{
  "n_layer": 14,
  "d_model": 128,
  "activation": "swiglu",
  "norm": "rmsnorm",
  "attn_scale": 0.177,
  "tie_embeddings": false,
  "init": "uniform",
  "init_std_down": 0.0,
  "lr": 0.00797,
  "beta1": 0.95,
  "beta2": 0.95,
  "train_tokens": 155800000,
  "steps": 2378
}
Each number is 128 + 32 x the weight over its row's rms, rounded and kept within 0 to 255. Layers, rows and columns count from 0. Numbers have three digits each. The size before them is the row's rms in percent of the matrix's.

# layer 8 MLP down (transposed), 512x128, rms 0.19, rows 186-202, columns 0-127
096:106101121149092110115114152117126142095126079096096165115172138161174087111130115124122154102117088122125149193093130064101200092115102133132132070118186169163098175131152131058129118120137118103080172181127147119138169119150105082110134091076148057119142128145150094175097140066198085211111175106166145157127148148108162105065105163117161104121124158125084159126137124082095157136172
107:156111133142170124124146055095119124118104138114106087164073095127134135117139105105107162150115130185140078093131106153157105119144152124116068131113156150185151139088149138068141171115135100103173133128073209135063129052104122146075163128118102169071124194184128138169136156086128117180186134109138110151150151162130131130120153064119186149075091161133135085128164087085097178157102
089:056078049147087180130104135158108136193065157127069101172152165121079176074137150055083116168101129150122146158124120134111110079092112111167205140136142137125127145134139131080079080089122177161076142149142113119130141151130131146144130094110180122138111103091130108161193111070117159151134135071123117154140088172140136115056117108063144148088113117132119106118145159144087110105128
102:074136130094142189151116141107132138158114129099130072102118115151108139146229104159135092105112157077173163135142151142135047113115106066150163077112160086181157132129149123163192141160153132106107141122135124165153141123092189125085182106122133148101124099173191137168185130130152111176170110165130104145108100140151092069132099142155112179101149090072164122088159134134133079192161
098:150149061096142125084120101092098165044060135155213142115125111094100173144127124173083156091158104132172067167170106201107125096107121137142179145154092100133155130094133103113116145097082144150142115088157119135092105076135080145136134114117128107098119120158143095162196162119120099120063095116128127131132082121124068111103132106114099158149096139112107124154136135189141136073032
101:051147127103083103202140117204163137133120122050157124109076110161084146125220121051146119112160094098084084140122118077152149125104110145130137113146083089164182144222120075107173118135116090136086103128154199138170128127167161127121155141172159125093152135165130133147164080140131110124142099135084165150179149127099099170142134147116125156123102135110107162135122084146132104115111
088:102083152112130119141158072150092164114169160118108192091211154164079130114160105132109153079135098104144135184096142130155160156132107116163104085186125114122150118089148095078108116158117141101149107150129148068084110200153136112117171116131115163113103129144130135136165171199120084168135094133155066119141114187111144152129046109117160146170143123100162210129122078145123102072075
101:144164082122164105132158181171149151162094187108104093109117160119121107142154203148091181141086099214147109118078098164138129147145175078115138141126113078098190082088120154130155172160137116142109086093082123096133143165153114074154141116119107148104162192097169085143137134127067055161151075116100115165163128107081126154101117129117138083179160138179128128128101145167141141163169
094:125044125066077097210134119149142125141120103153119122100105119155050173127127111126109153160143146136088134100148074125106107142137102145150148155140120126071057113129164192111135111172137081078086127132154125093114126111136124120129126129155122086109124124185112112178140170115113169162130173143158042143149100121095150150148074141105162148078090127071122086132140174170043129123196
104:150163116147076127146129118102165148131150160097157088175135138095104125130111129061076100107135074149135128142147117105064160064163133054179079079125084143073089090132201143164118136097121136141137143142170146102125131120179067169127096121156141118171157117153098119098130072069133111084076148133109061121103150128148134126101174077123123117193117152165181182146120067125151134087120
093:169153150139105123179166036134082131188146213160129109124153144136115126179135178103136143148125143137124145105112109156127112164166134112140107182157141111121101071067154086139140163152068030118061134125144123145169123122116137089130203126113129124085158155118137128116141136106117093137196073108144104125127177115088088140102110101053154117166092086087104106139116063124144121092127
093:219126189176116070101164155112118147087115115146139120119131111112157103126145107133117190144103155160212169170122135097172133103093123110130096096114122150119137143123133155122097163139095112179133118122163150104161134133134094123132062087088134132144130146158140119137159135122147151139240120133245095118099111176120113135105156111069130087163116189170124168166073102116149167109170
094:120129131101125146118099143144108087144068150078107158145181086150166090091174144140157128166052126117079149118147145089126107160168153084153116070131091137083133065081143089090119095137144122105164133148144139137135125104134143155218112093131153102097138160149155147163105094133056108166074073132150127071131112131135151074098140129122111103076047104076185071138138153132112084078120
104:178101112182116133111092153163072062109086111110097101167133116063155119149137067101099133080111150148103111107162111153152068136088141147141141166127148103146085078176076065151165180167115135055123129151151155124098145125170113083183120102146138116114134135121077096138102064173086154085088121118200129070142103149152140133113129146108133082135180115144114166190187146137130142119103
104:152137119137126171118108201106102150141169130163162145116116120121081164133117130107128138140174147162153084080164099092098088139094117113228149105105107079088112083162137107106139139155180149141129171042056136105163162189132092157168092119109089074154115104184108084109152082107096111168067119144106112169121149144134173125123136103127093149042162130149100155131095144142138152080129
096:132144117121094172098159135179108157152133113105108137153106125166147166076064139122087148122109179111191155116108105158100095166078154085101132064123100111122168094189160180066128126134194078119097128174111140159125109110157194052174160129141107098132124135140107140102127078087208120172070112138113108109154149102112173176081105132153154166129164073113121111117142149151110156169155
108:177136122182130143119145133186117107157135118155115148178098107120128175132053144117127134113121159099121207086151130091130187052172117112089173095116152107102133169198123090111132145072117042152103156136155139184125162120183167155075126142115120141115121122197149165128167166152125109114119104150149120128164123086113142154114187077144100091078076142170154090118141137087084080121107
# layer 8 MLP gate, 512x128, rms 0.196, rows 187-203, columns 0-127
102:140159133130110175133032075154146154137133132170118111146102131122173146105103100131101131130114084110120142176136164101108116130117077123140152203192103113096100154134153088088182146138119153123134154154127106190098092204163114121075128138106169081111134161111212176176134095139090125127076155150152145114104141097172137134073159082112111132183110106105102114108105121120185112227132
092:137111176107135123083123124144100173149137133161157113155140081090172085089121139138111066113190102108116086136132088170119137119161166083144159099139099114153119145167124125092170153109097176083092093128097148102104154123108081066112128174192089176177117113109124104135161182069135147100114109164105117109086084186170123068098158052093078119085081148091149140141125197108156108134104
110:134070144153123136095100171126137152144161130160081114157118157145116073202179085146109162133161134122115123150093124122117122150147131114144109099139142021137161099101182066137035070145075136114151191152166180126105076158125117156101141138118148112134129095086140109107114142072169173128090145089119159093138143100184113158111114089158105111161107147162104098093110053180106114152154
105:150062179117183169191095145149188076172138112122117110150119150114067082116091157147116132072110139122107165088104176139118145129131115154130125104123126056128119111124176147139139124094158175135175159103138195141126080106105098198096144087147113118123106114146144148116106184124178166155156135161157098181144091121171164100121131135113140114166117135173113115156235107160132116056085
095:140207136131191113136090084086109151130115129128087150147119108106135185110104191120170112124068086088132158188105108145176144102129149114164156130098092085181135169178138129154078131176157124133154145080197142081156090137119117135141148130099113112183120091184123089059105158070160126055182088120149130104164118135149103170123187152153186142092127132131087117131168116145128128103114
101:094123108149111142135195143178177136146102123119119095147105134105126061123157155153119137127139183191154183135079134102157118094115151113107125119078148141158094109146046126145197115151107109137078107187156108115157114138192187072107157179155183135150131047164128165100136143179196156142096136122098147115116140139109091121107150092089132091173141114146067100156090110184162127134168
091:143178083161154124168098124111141118107162103147098124138169145107105116116152176168153208131031084159119189089125149158086152134078129093155155118136123140086137143178100146146116122104136132119120117134158147130103108111134129140177164085137070080137158169104126089185105177132125102140131130053111140121134088144077121117086161161086170119122201044168142097185104149154155162118182
095:130111157090112090092132139159136102119130090131137115162175124159146081111128098133121138126127174139047109115077178148079163122089186096127164142106129183116141121161111156120133124061127181099158100110157118109143119152151154076069151111146128132108093152105162135095182103136133222097132119103118166210187100151162133113154085120216072106079131108143100105141109096074156076136156
101:129140127135188089164153155163121113097074097078166079152109093083108159075100145107119158103110089154101103089122134190118115187157128210069127076096149091159095093098132113071188141110140099178143161132073157158105137126120152151179134045125118120158114115157129163122117077122089167117098178106102171098151103151181154134147125130204100124158108135106126165170110110170117142137112
088:135131145171161159163132097085153144133169093110179144081188119139123138135145118152106115183083055126089132153118102155136143114099083149149166134115107093095122125092169088066108123104097081119185132127136116134135179101147069078075150134062124081146109123075086128054084129168178175102140140069151139106103165137185115109116155163100118115148124157036141133078127093105165116129139
108:143123170152068114090141144149125127111136138090157148124105195161190143129142187074169123173125115058106087107158088115105110117097099084162158100062134112105156161100117144135150085128072128106142132129119134134138147122134097103141138132077121098138181110157101149167062144169195116086113114115140153027136168184132142151170137097144193114138084103193121069077159118117169141117142
100:110100131106091140117151101170148108143051041102124150108160178135154089078105128151172101161074155120102125134124121121137147084105146095182128112102099167171134093166138177138154122141061158104152132169111105146129165139102181101151186138139122170111119106090109152106144107195151141194102127110126129153076127147108132176118140103120149119174100165147143075125054157099189106175044
117:092164145115207094128171136116179116138139207119116165116076136150094111103137191156107111183126145136164126113130181124214149134156158115121132115147178181077091170138211097125166084111132100140153063166160127129159152113101216177069119153122187114154112174123147098090140156099149155118133134119107140080133137139126114119143156156148099144097096084112136127089105113074145102161139
095:117125082111154150078182125122109165130059152177120144159120189125122145121121068135148118145097134156114099088111145102132095079194135122135088102138136128107091200073170089151168146113182170095149133109194130169142175112164149167138103129159101113095128101090143148145150103178125091163202119085096158156121141114143120093050132116159098154133109129110120123087081116062067150120194
087:113154092103134162129081177137127167119149147131074162114108130136147105119180134114102139107081103122165110125107099107146172206110149156102091091100123110158191150129145158150136094141113044186123144158196127146111169086172189164117113120100120098148130133132128137067142140125129098215112144118112147109136150116131181080105060148160133176174147010141129101124145133083113152103105
107:097142128161078104152101165128135147099140148109127115119143148188154087146082102144163176125141059110128126160087096162091175155179163171059143132152144154104106078160093147091117126119164129141159120123082145206115184113108102111077113053122174092079131180100153148125136154120137080120141148111101147114162104131120205166169150117157156114165153028170118126131126113094108174140171
090:146102134136123164100175108151130105102098117150125158110061126151133120134133119142112210102071106161149133101110090113123110159129147149102096128130164111169110114148135164155121166140104125099214155095173119139161208112121105148069179156140149100194059106131137188111156111134106160189156136172133136128157208083171159200153118093163209088122109125147093160149126155155115153154121
# layer 8 MLP up, 512x128, rms 0.198, rows 187-203, columns 0-127
106:137146102165139085123138157181146093071131132164143158148143141077180136122127168071136111164112177139157067118098135083110135091152184088086163138131097115146171174151149073171139123107098090166152140094120111134195088129092091122146098151166102104224154119060134105113117149123095157160141120068133101154099130084155129145185098130135170062098135099156142127155092142099085121163188
093:165132076154098114089076165158166146116134141115101124108189134137153078137165071147139156106076108131097109088115121168083151102126111144159169123136139108107124059119069164112171126101148153100090145151111197128121126126136150096147156094070137135125082064156116130143118172089111092101110087146160150180091134179119097206133134133165131231132118183144147161098094096139055103117111
107:104122126133082105096138183115180193197120091139142104156169144085100094119149118078024159098117114135105160137119120079124083134172160218108174037064086095133097168092138129080111124134067150130132092140175089127120080147158153161082169126104136166121155100149083151115130131146115169157153116118145180094126114134132116118119119098125130077123153163143093124125144130073145132110122
100:187131077177060170131149128173192144096128107173125099107088201187105147125129114121179140215141155115098121116122058215164106149176071148137134095136083201087133141120129106128107100096182138104075103104100107116149130108137074113145173154152114140107138144138141106122156077154126111123125145089099148167168189135100138113098140133119147110160164136116130151111111160115074111161169
105:161085143185128121063119150146132147171168108177138106087151091169193097130147149152140134173160150183208049043086083145106103162108106139120122120096152188171152143067141122138121120064147173127205161120109083129169143111142117132140150119175171168134167149093142162115146104117129105135124141132156071077110119128117173073122117122092138126154144150090128132120112155114150175147171
092:105144151096144130131146129121141079103121118120199103150085094134061152101167098130130197125138198157054153140138111104128141115094122162100090080111148107173079093063149133131089180152137195084129113141128139161079135145127081103142167104125102157144084149093136064147067080177149092138085161125163125160162169121097122185097078148124114064154110121108148152151176137092156099101114
090:080075129161163127137083200081127107134147078144154158202100099092106130154130134159098130092083122136135083143191141160109184117111094086085136093138145168119143079117210116114163093154111144113145125146111163136086185155080190143120105088195070115153121154116139144144072133152194139107107124067113173102117122061153139070149076105146123127117128088129102133110109139134140105160159
096:138149141096131166095155224109227105150114123156119095136091106125102189167170165108081186176143114141165132087141174116230129142119118149070167070145144107117164169138166130156094126146147133082101095112147098152097101144115146111120114178088163105196122151137177147113118096158176116165126132068160120130149140072106080158174132144123134161157089105140111150144159101147117132132137
101:104141102102146115149170180141118215114123140086132115135101179095128105070108100105092122070149096113105202113151119200132106094153180143097113097118122081122113130133163119203159066057143133132139107109186155134067097127141113129108160099118060141082157123179093129178155223118157108129170109122114122109128108086064157090108108131147138149142106131088105131125140080135131164102130
087:135143167164091136178137065101127144117185068134080086148144114098172132081105123084063090110107115187147152079116106094167069127110116145133117176112170125091102136170136098140208117078128141102137074120126140089128194100125102138110164188106155103134115106184117105098070137086119135134109126124134131183129092155136111124128110173099029179151080115142080127108114128084154117121105
097:114129119196168093117142212073132158175056106134105098154114108094131101114113097109126117094097103146133135150082146186142162179146153135136124069129105119060173139118116139128104157126148110144131094091094100174160133130187160061094170136178159121113074074109162150115154123150128102125144102143208099152137150134165189109174154158143138172210141127103131164145109076124129130074108
094:034141156086081096114159099161163120151172144138119125134128135124158175123055111153170104109141103181145112187084127142083095128087140107130104157160140194113126155106098192119148122140113131181226110147111133088130115167084155095167134112130129153128145137196102127134095053144147098121126139091139141157103121108144174178128096104156166124144084203103134133117161147094106127093056
111:087113144144222106141194139088179100164146187089194147129082158134095130082075133165096125174128161141113103125177139126159146177168157138147110104137122134123139093104137158127170090055180156180120097114132142106121155110127195183106141149109186095116140143103142139072102181128168143105168134128069113184107103140102151106174144130152122106120119144131107109145139112075155113107214
105:110188140117104216135145110076133174112135115108203172099087172114196121120131052103122159123093126155139150122106113123139080136162159107094100171122144113081141163073110144147112142115087121105105126141064097117122169094182158124128147091105187114207068144135108138147121153089105113169153132172135102182091141175094131125110147143089099127111129125111132132075121185183073123085090
087:136117133160120145152146077128140115134146086143189130108132174154147186140041112147104148145127192109090098138128123141104210077111129065143117184134200120103070091115099088134006072142172121103137114111097105129144129104116130119178146119157134144107138124152142174126141111119098167166137143125159139134108173150106113155095110112116109086109110237091169123132130113155160120161109
105:130155139142118084091122088142113191133094136131096119143071172114155155134147127105136096138106093179106081148057133154101077162109120169102075126127145178107106144124165100104101093100161142135105096135067129157165098118142135161153075143186112085086149085174129122153115137092132081154143100105178091099083144132127033078117123057191129066112077114162117136170134166146116096084103
090:175139155155085125120136152220109148142103127153085088115105113133095118119175162118117098091135151031119072116156152115137125080122116196101139102074152158145163180096116107113116127118110091149085095127100129158178144164163108171090138110106059104168123080063104095119141161116146097125144080130164076110140122105143136107154098162196121179050136166110123108116130105108131057100146